Weights of a small transformer language model.
Size: 23 layers, 6 heads of 32, vocabulary 6480, 11.5M parameters.
Training: a variant of SOAP for these matrices, 421M tokens.
Each number is 128 + 32 x the weight over its row's rms, rounded and kept within 0 to 255. Layers, rows and columns count from 0. Numbers have three digits each. The size before them is the row's rms in percent of the matrix's.

# layer 4 MLP up, 768x192, rms 0.179, rows 388-421, columns 0-191
095:125058155123085120133154158103136101154118108142133134132139111202126139142157106083041122125136117189109123109137154114130188148115141209134141090103201105118114112166099102099120134109079119085112066122172106137075146128142160134109154110174118151098115143144131172155054114134139105093102131119094187114091150111089125150098119069150079063098178145071134160162089153102115153137125149073202110137177102179132103180156090115113129192050107156134108165147148137125075086097175119166100155130109097201154184173103170146120145134138175158102144144152143097164088129103115107110
112:134154120105095133082161116081186133115100082208176133164110140162080100120161100120146090159138146067134152153143084149123173124148102122170091237153101130142156101157132137143145096185109058188092108123078112129097136090192130115134085142067071163135169135087156203161087135141099132129140120122129128137119139076192072101170101101181172084139131135132156163118124121162171110142111160127136153144133074095136123171106153113156149120154072110159143138141124101126098113110154096184144128111103100084021110153166121155124122121201157116109081131117141120128071130148163118143
103:192150180123170106144145212123060099192163109157043110166181158087198103146120112122101154128169038169184114115132119110120138113149161140141102166130134153114139210094135143123114140091132111104145105103116073141103123095164130167162091136145060162090158122162153126094133113149076075196090120163104127180148113161148126101144148100110104149198057135106094092164152069125143122119134154104166081102098080114158153091152145153178168138141080138155172139108140135123144076093057096139112135095154137148146103183103150110123113148139131140139065158109136128129104142140111132125
101:042082133113144147160145103073117109149120135143152143142123093086135154114111122172125109139159120104153157102163169124160161104103096191096116150145136189140078092103185138137068085176141072171120120124146093145190114097129124113113167077132147132145119131155179161083118102145106161133064162150111116161121108101067146116101116046121130113133137149116105182177095113138113073099123077148120089109121119064145128217113075089138139191148131157143147069098122162089152121122074173138142164108156136079089168118073138091138144149100143127068115147027141118119188144133146165094
101:088205165131095114090153094069151141138105130113168152109144133094107144107168144115146138151143110094133166139135151166130158136148093092091139135101143078148122130164123153108131105112164147131106112123127066119172119200126082104064107106099154187145117186083105096140099162120127129094099164108162035131105122145181192157152179113155118160138098106129095104111126130139160134162133094106176150143140125138157116126123163072107092098053149144169160109152167124134152110140136099090126175181192069181209129189143080176120139170058155092127077182156130131080142120141106074067
103:133152184085149128201127142127085132129143136107137104127145092113095091166097103118102096161126129163101112110088102153057157164166118079098105143082128124080068124108081164129159161065199131137144147141145123109146105186089109116098110139116141129120021116082133097189116146153146070126128101156167162126196195169139136086103134142088178083061088112110064115171109120057132188103125101157135165117126114083125103152148167126130183094132145085165139111131204111143195154202144112130110100124157148106122109169109108129136150118103114147131187101122117107085177133140117118155
106:065153096154092138088023097102123143138131111167128083122124186106111133145176166147119091141119137175069124137157085152104161139132155167043083133148172101139096161121163090121110131065092184144132176116127158079100100181182094108109116094098115100123168148114196124105153102162090125073116108177146108095130128116178112139091170112117121079046151131231132127111060128122095158122115161129157137118073132142151164133110062124133134127151128112098124158126151114101103127126110079208124178140149092142144154138145097152130126148099119139145117182159115143147124178147099196166
101:094121156115119207130145127186163125195127072090144101142152098144104150123103133154126127148119147115086137207133125142169128110094099135167120159116101124149116160082153175150182124093164133134114137201096071166158167106178152124132154074164126171172170114054126100119162166101188175087111171138129123116157133074146118078107090124156112133132177122143140132120140125077100128115078077104057172102159129070159094139190158123078168102105149142117116108141140165112084132073094112131145093145089148143110131045214100125156189137148059141125103132158151128155157139098174136133
098:084128130164138091099135149153128135124064179103138061110140122163130148115114082049164145078073181162119128143111148108158134146097129104187189111153101124112114138122133151081109167081135127082125110184137213183156114124168201161126124122095114086194106112088134101141225091125123099128179152145106105055094104097161117149148119148155121103165178121135142132135191058153168150114109083127064171117129083116155067168146131127104117114150138061134158058134121088125142128142084116145154113115108056128165174170130106152134165119137169111157146146145143083162142116110126117122
104:112109126076140194142129115153081100178145140143143127166112163172130149085129114140177156127169130141159136110167127134122136140155139091165208155099082117112157108198150179131136131132107204098072150116122110147053104110117111105107132168175147089123197078129150136127152069148107147116094103205106157148164101177118158094161120124158139180106119042176085110126128118104100109118141118151130108128159092139082181155055106125133083082089176131119122102151177148105108135136113092099144126104110099140102173158173096138118133050080137162041134098095153134196141174160107161140
098:161140132068147170057123151100127114125175143093110114104147097134163117106083071123160117107114112156103121169149111067129124134130184076176038089114151128100129101187129114134114104116173174101155111137134125095105093114092186147125123117145184136136134187114121132082154131153135113139107124156143148136079160129096110095175093144112135125104110090145038170122164141083109142166121055130154031073172141145097124105115087097141142205108071068059162096132147120081107131107112112194085079124159151137138142146177112163118149061154085119144169150094098141138133161150113092142
097:178140111150189128085171122138059163135137111118112158160144148096107102092067113138098152110141135135190172125149090094105124132096131127061127087122165104143182115131182125055090125099111105135141138127194119113128096175074082204092133136134158120089168160180149185113127127094125085158149176169142137125102099096147159116123136137130116045184131113162131104154122146141101111147117152106206035136094163168151065112109130142077125173178094060088189140141112112129110151092135185149181145158116106125135136131147086191168112103112127122160112152115182140127144084103149164129
112:117117113059117193172132119111102146156057152146186147072145166142100172151114152104135146084130144127188118094132062104193090128101112058132135134188142114121121109096082119177168067065106145139164114130127119170153109080121121083131156075163134169127168135076064104120116077101090144110146147084091178125061109120181125101132145128147113135132182099120108098190126154091142183120094153126129155128145104079105146195168133169065084125121115138134165109191164132113128105122143105134144121093173115092120042145159149155135119160128150152160142080142143159119083134195148124161
092:138129111134135163089119121129220062100123159130148116130137059103131130170060126103100119092130143164069135142117141110128124163167187100152118100160089178137173164125067109078164132109118140141118147122175127075108146080114101130156110141119105057131133085127128112099101162122206117152073100082183122102164132128131093117131143136087110056064141160143152081097139114129162071165088163163118167077161120135112081096097116178178100111187113107122115172160121147162125193141101164110150123086143167148083162095100149184110149109181134097121152132046172113187124112099117109111
084:141155088145158111143143154086088100120147128129126141173171134174107113058138085185135049150106158153161166137116118120161130109113139168142185120106102125114120107162122154197064121077149114096115136170153096069097165122089154196084105169189084148130151154125051133157180142114118129190150138142108064102166064104155115102122125095155179136113147122114127122129107214091143108153088147132141122095136156141176112163063171153122102091166145111080154057068092154119121089186138149152134168117160101107129134172089137151170123151142143119154074104175108168111129178081153134132
094:123085125064099137143108088142113094111127129071208076095091182138147137127107123149069155140178103118099158104099116190085098208133137206135154107173126127139122121154089108148129086139109118117150138125184133162156108141095128159166114115110147095102146146184201130135160133163117096149134139075041144213129132127119137099063149133137193103124157106092130119177151112102167116146165093163138107126122116133144054147181111127138122110138123196133153137119052148119137130153163176147122087147086175093131138154157109192102161128172106114161174081145147174111144165133164067161
096:215087149115100130115113092126082079115188208084089141168184043137107115111137170107141150078141043154191157106130075131142112171183097137115132135093145114142106121108154107096149212126115153137115093092179112148131124158146133140145090147167117116103115162157197098167098101116092102162101142136121120097146128161164133166111063156088187137155132144091213152154092096118117131159086112109123114104108094110134154161143149157123150183121128136110073105109127098068135123102132124115079113084143109114152146182134131093186103195167125105109173155145111144063101133160138090141
094:176100149106159146099136172061129161139140111111095118208136154109125133130138106134107162093128089173154094105134124119111210139172181104093141127089127129118127144135142128155101068166148126129092147135145113161072135141140196099125128095142136134129130163150086076082211083142150135140129165093138111153149096177121065102174145157153128096117126092128086110129110144152147128086081112166112098158121101135098097112109043168124091192134135166162050128144175129123073097166112024157163118114126091103106106183171131168109144121156134179137194125152109112117207147146117202122
102:127144052132139122108100160085150143149093137156082121093183155129160122098155131139185125171102109159095111100124136145098101167110116069147153102121169114087052151099156111139127111145175098159102096124062150157103091119193176110162071111096082175071147157131183145095116115146137118235146136123080095120136074148163194069154151148146126155161140090165155144155171140081102168148128091079126085143134146121106095158120102141079145094131107113174123100119102076127127097135157090094143088137127159166124126104166076173119128179154158160137146137180118178108153103159204175090
108:138165110118157134145120096062150044108103129116154151097116147193188130147189104130090133163099174118153151153128126116091082104158135142124152155140134147082103116075115153118133168167149077161187095130106120084149084147107098089095101100132107052108127186157120114079146126117184170138122059131131104124111165200119170117081132143154146130128074112151138221079129089153113156058162152103183087103086111134103078132160099128115124149047138185144086129137170065129130133119126122148117186109153116117097137171154119162127139154087123136124148158186172122182122090159109163170
091:132116110048170121116113140133126102128145097130099183097144190141122145139143126108163118155038127115068135109160112118137110153151172148086097116098077106135110133077145115091191143179107105099091092143134144167130135108127163144149115106134088150120141134092172229097115137105150189132118125149099105161160058095121079128074165087131121042055085079178191102145136136167102139126080128096168127123142126125142147149167155182122129211130112153123140113108237112116109143179146117137143115102126154126093172115080104160115152114123110161124104079123149142144063070137143092115
100:130117169114179172137116110097124152155141119151181106141098138150165082156108137166134056110170177113156166158146101137126057107084145138110156208158109087092089120135113145137143100060062086202118092147157116092136190180054165141120086147142116135143138145110151109093123140141135091127157125128088183140137134088148207134085127131137158161079165091095096128152135140113153086182182126130152100127109149111188130100131088134134087117115167202123160149115156081092115149174145086125116138070139172108139088126159125139146171079080171145152130104050116122159094175116063129112
102:169121074103138159086127171149198136132138104154086194143150155119148098109055102113172144141135094109158133101093109197132146130074091171188165111067131176143160114102077110182105101091107067180141123076152112175112126121164190161127124152073147116104131129122148088137110126119126145158136129090111038120127128088163157185108131144094128138104124197073117166159143143082137105137101118164162156124137145113182151160118041147103140112136180147084092107111137076110103184169179098086159096127132128114174172105142166111133120144139149161165136097117146108154139120122187063170
092:089195125138156162122148080122133148132128071173185143130102119137154149113093073126138145140168154119128108178137160193162105084088115153128166175144121127125105164079145129096084109135103115119091104102093138110115078161105211143157100066097139148088116151194132135147127155126160117215130135176127116125131099166126132133112127065131102120114195090079127141159086165077114175119115115147152135089137191114150091152144130121141140033118093180129092114147125176092142167142134107123172099104139092083157110094123118168099155132138117201106124151111125185088058203158093143054
117:140141154093140129099144088129135119167176107174151163061072050120161092127094126121124144186140124188119081162115167092120109119152166101114101140104108182093132152172088142123108078090178150144158124123199120173167148094112133129151102098171127106107111134145191101162107126092170158097111111163104079090143133100136109094092107164123142176120126078153181157183178146065092101098127173130147061153122121111133162142072129169186141132100142140095120096106186105099183096174137110070113106138165094111165087081095117182151076119121107068122134177138181168119124087132081162139
099:138118140119143156134105190150148148106159078072130081168171153134124064116103180112119137162197073168103162109105086088153142123153114107146120110110095053142099130125139170148151104163109160129118089074136132173086097165154212135117097123100126147138091137120174141059154121156137132141126134117124146116119115054142089086131198118131127122071142134146121060096153155106121122208098148189129130070116115135139161150155090104111234177119063085153086157132165105077075142168194120144159150136124121101106125118105130103177093138185169142115144116166127110088107166140151095135
095:105123122140106110135075152128086172154103126131150107131150164140163122140166109187133093137136139134101182163162133155113122148122080097087124057086119191142128105144158115108144137151072118072098079092108147108101112081114144104154106096208133084140152151193157160140150203174168150144171104079153110097118144143166075138198139151072106117103194162118117131102137112101069132031072174117100159144158148118107130146125186163124155136088186101135086126151123183185113176054127114144117092071177139114124162157120067130104072147137161134146140103127109165134127139144146153170
108:191152131137076178125139120113074123173169183104153093114110127147118100163120149145134148171151131123150155137180162186146082079152147166101151075132177135138143110139118138138136106168042086120120135122073051164166122143118075134112097115116153174089119194071051142060122124098164082132107136117127125123033050120151123148112146095093109143129114096174110131077135087118071130161127106129110140082068119180185169123136083137150139114122067155131115091119102093142100183169135170167112156105171115167124117170144174110129112143167130143097135140098096120125200136146146137163
098:126086191140090161094097083119117115180150108130110143118083101125150134099161161093185175165075142132135127127131067162132172122089127090157161184077131155093103131140166185191184121133127130141176067161115158118115103131072138117120122149194123134153182092123117104189185168094099111158151111155155208141132153113144116133083089157152099076147158094116122069126147190087112092156089141126134162117144088141099143107150126155140129083182106081128125094085143104065177080117165066165118133109085135202133142133178126136129197150128125167154106108187146131100113187127120122140
092:103147102118181213144150180126113112092164110119132127111139131165097086151122121129144099109178118122136110149119152172153097138090146117132137126142143109163107130153163150126136063115138147070095147100126081170117196157066165048116173062090117156108099085109066137166097152142151098144087086133076060148120126128102166111125105189153181155116130127120174137129132153154148127167039105090139139133132055124112156082165173111113162120151101171110162138148115101133085072194177069161142128166111080134179159192125212110112141169163154161157139166157138133132116112118155125161
103:149163137113172131165170161134091102128127084081137127104110126135145148146150103189161115123092124189110058114144106175155087112148180205146160192164127154150119101148150134114140101139124069111077137104123130106123161082026144177129126158165111096136120131144103090113141102117111137103162077090157117221025093154058169083145102144149138077146147086112114163131144119100144169145120140097142083118105195172169111121134157084100134172182149160183156084155165074124101097169088127083129113108155089119131178143128160097149124142144157164159111119133150101109147150160143089158
111:103183156117121119136098100139087122104167144128108138149150104164099140133067143149123082096124117097110160127101110130143124168154115112094120138096165190159161151160126142144181155090035109134109122157128102110127121123097125122086103137120100120107151154177122135138158129110080165101164160202113167090177124118216163129151159143135105177135208141117147174103099157153120143119149071094119164131101124129155111154157078098170216103082135126084130160149087080143120143131055164159173079047161148116116163128129151199159146154101087134152143079106119157051092132208097089152
093:135110114153115161156135159149116147138173153092149082060112068034112145144133113094136126177075146159108184163111127045115150085108175104071124125176184150163070146137160122170078111140117131165159154186126127138069084128058141092086147140141104125142136169092159134096089138103120102152108102062156093129055170108096100084123104143161203135153117142183123115149122096134128094144153120133117143087131170180155098118103086106151117119129138118102150126142159113193145094155090086221128122159138117141145148150153149207133115179165135176106135132162141096176120087136137111152
097:145092188067088101115133120140075172141179131180137128137131156086146137173172110100169146086127188088136115142157083117189107164098146134130107094166094092143115145108058138105125077106121073152105057054148121105113171123066151069080144156099130156164145109130150116094149105137127139190095142119122126126126107194103106101121162158082136078094158102149158103190123109152121110147116164083120087146149184199148100113201144157093073093105100112160118142182128122090100134173126098114128124083118146084123103079155100107111123141148168150071127109166101177120173085069116101118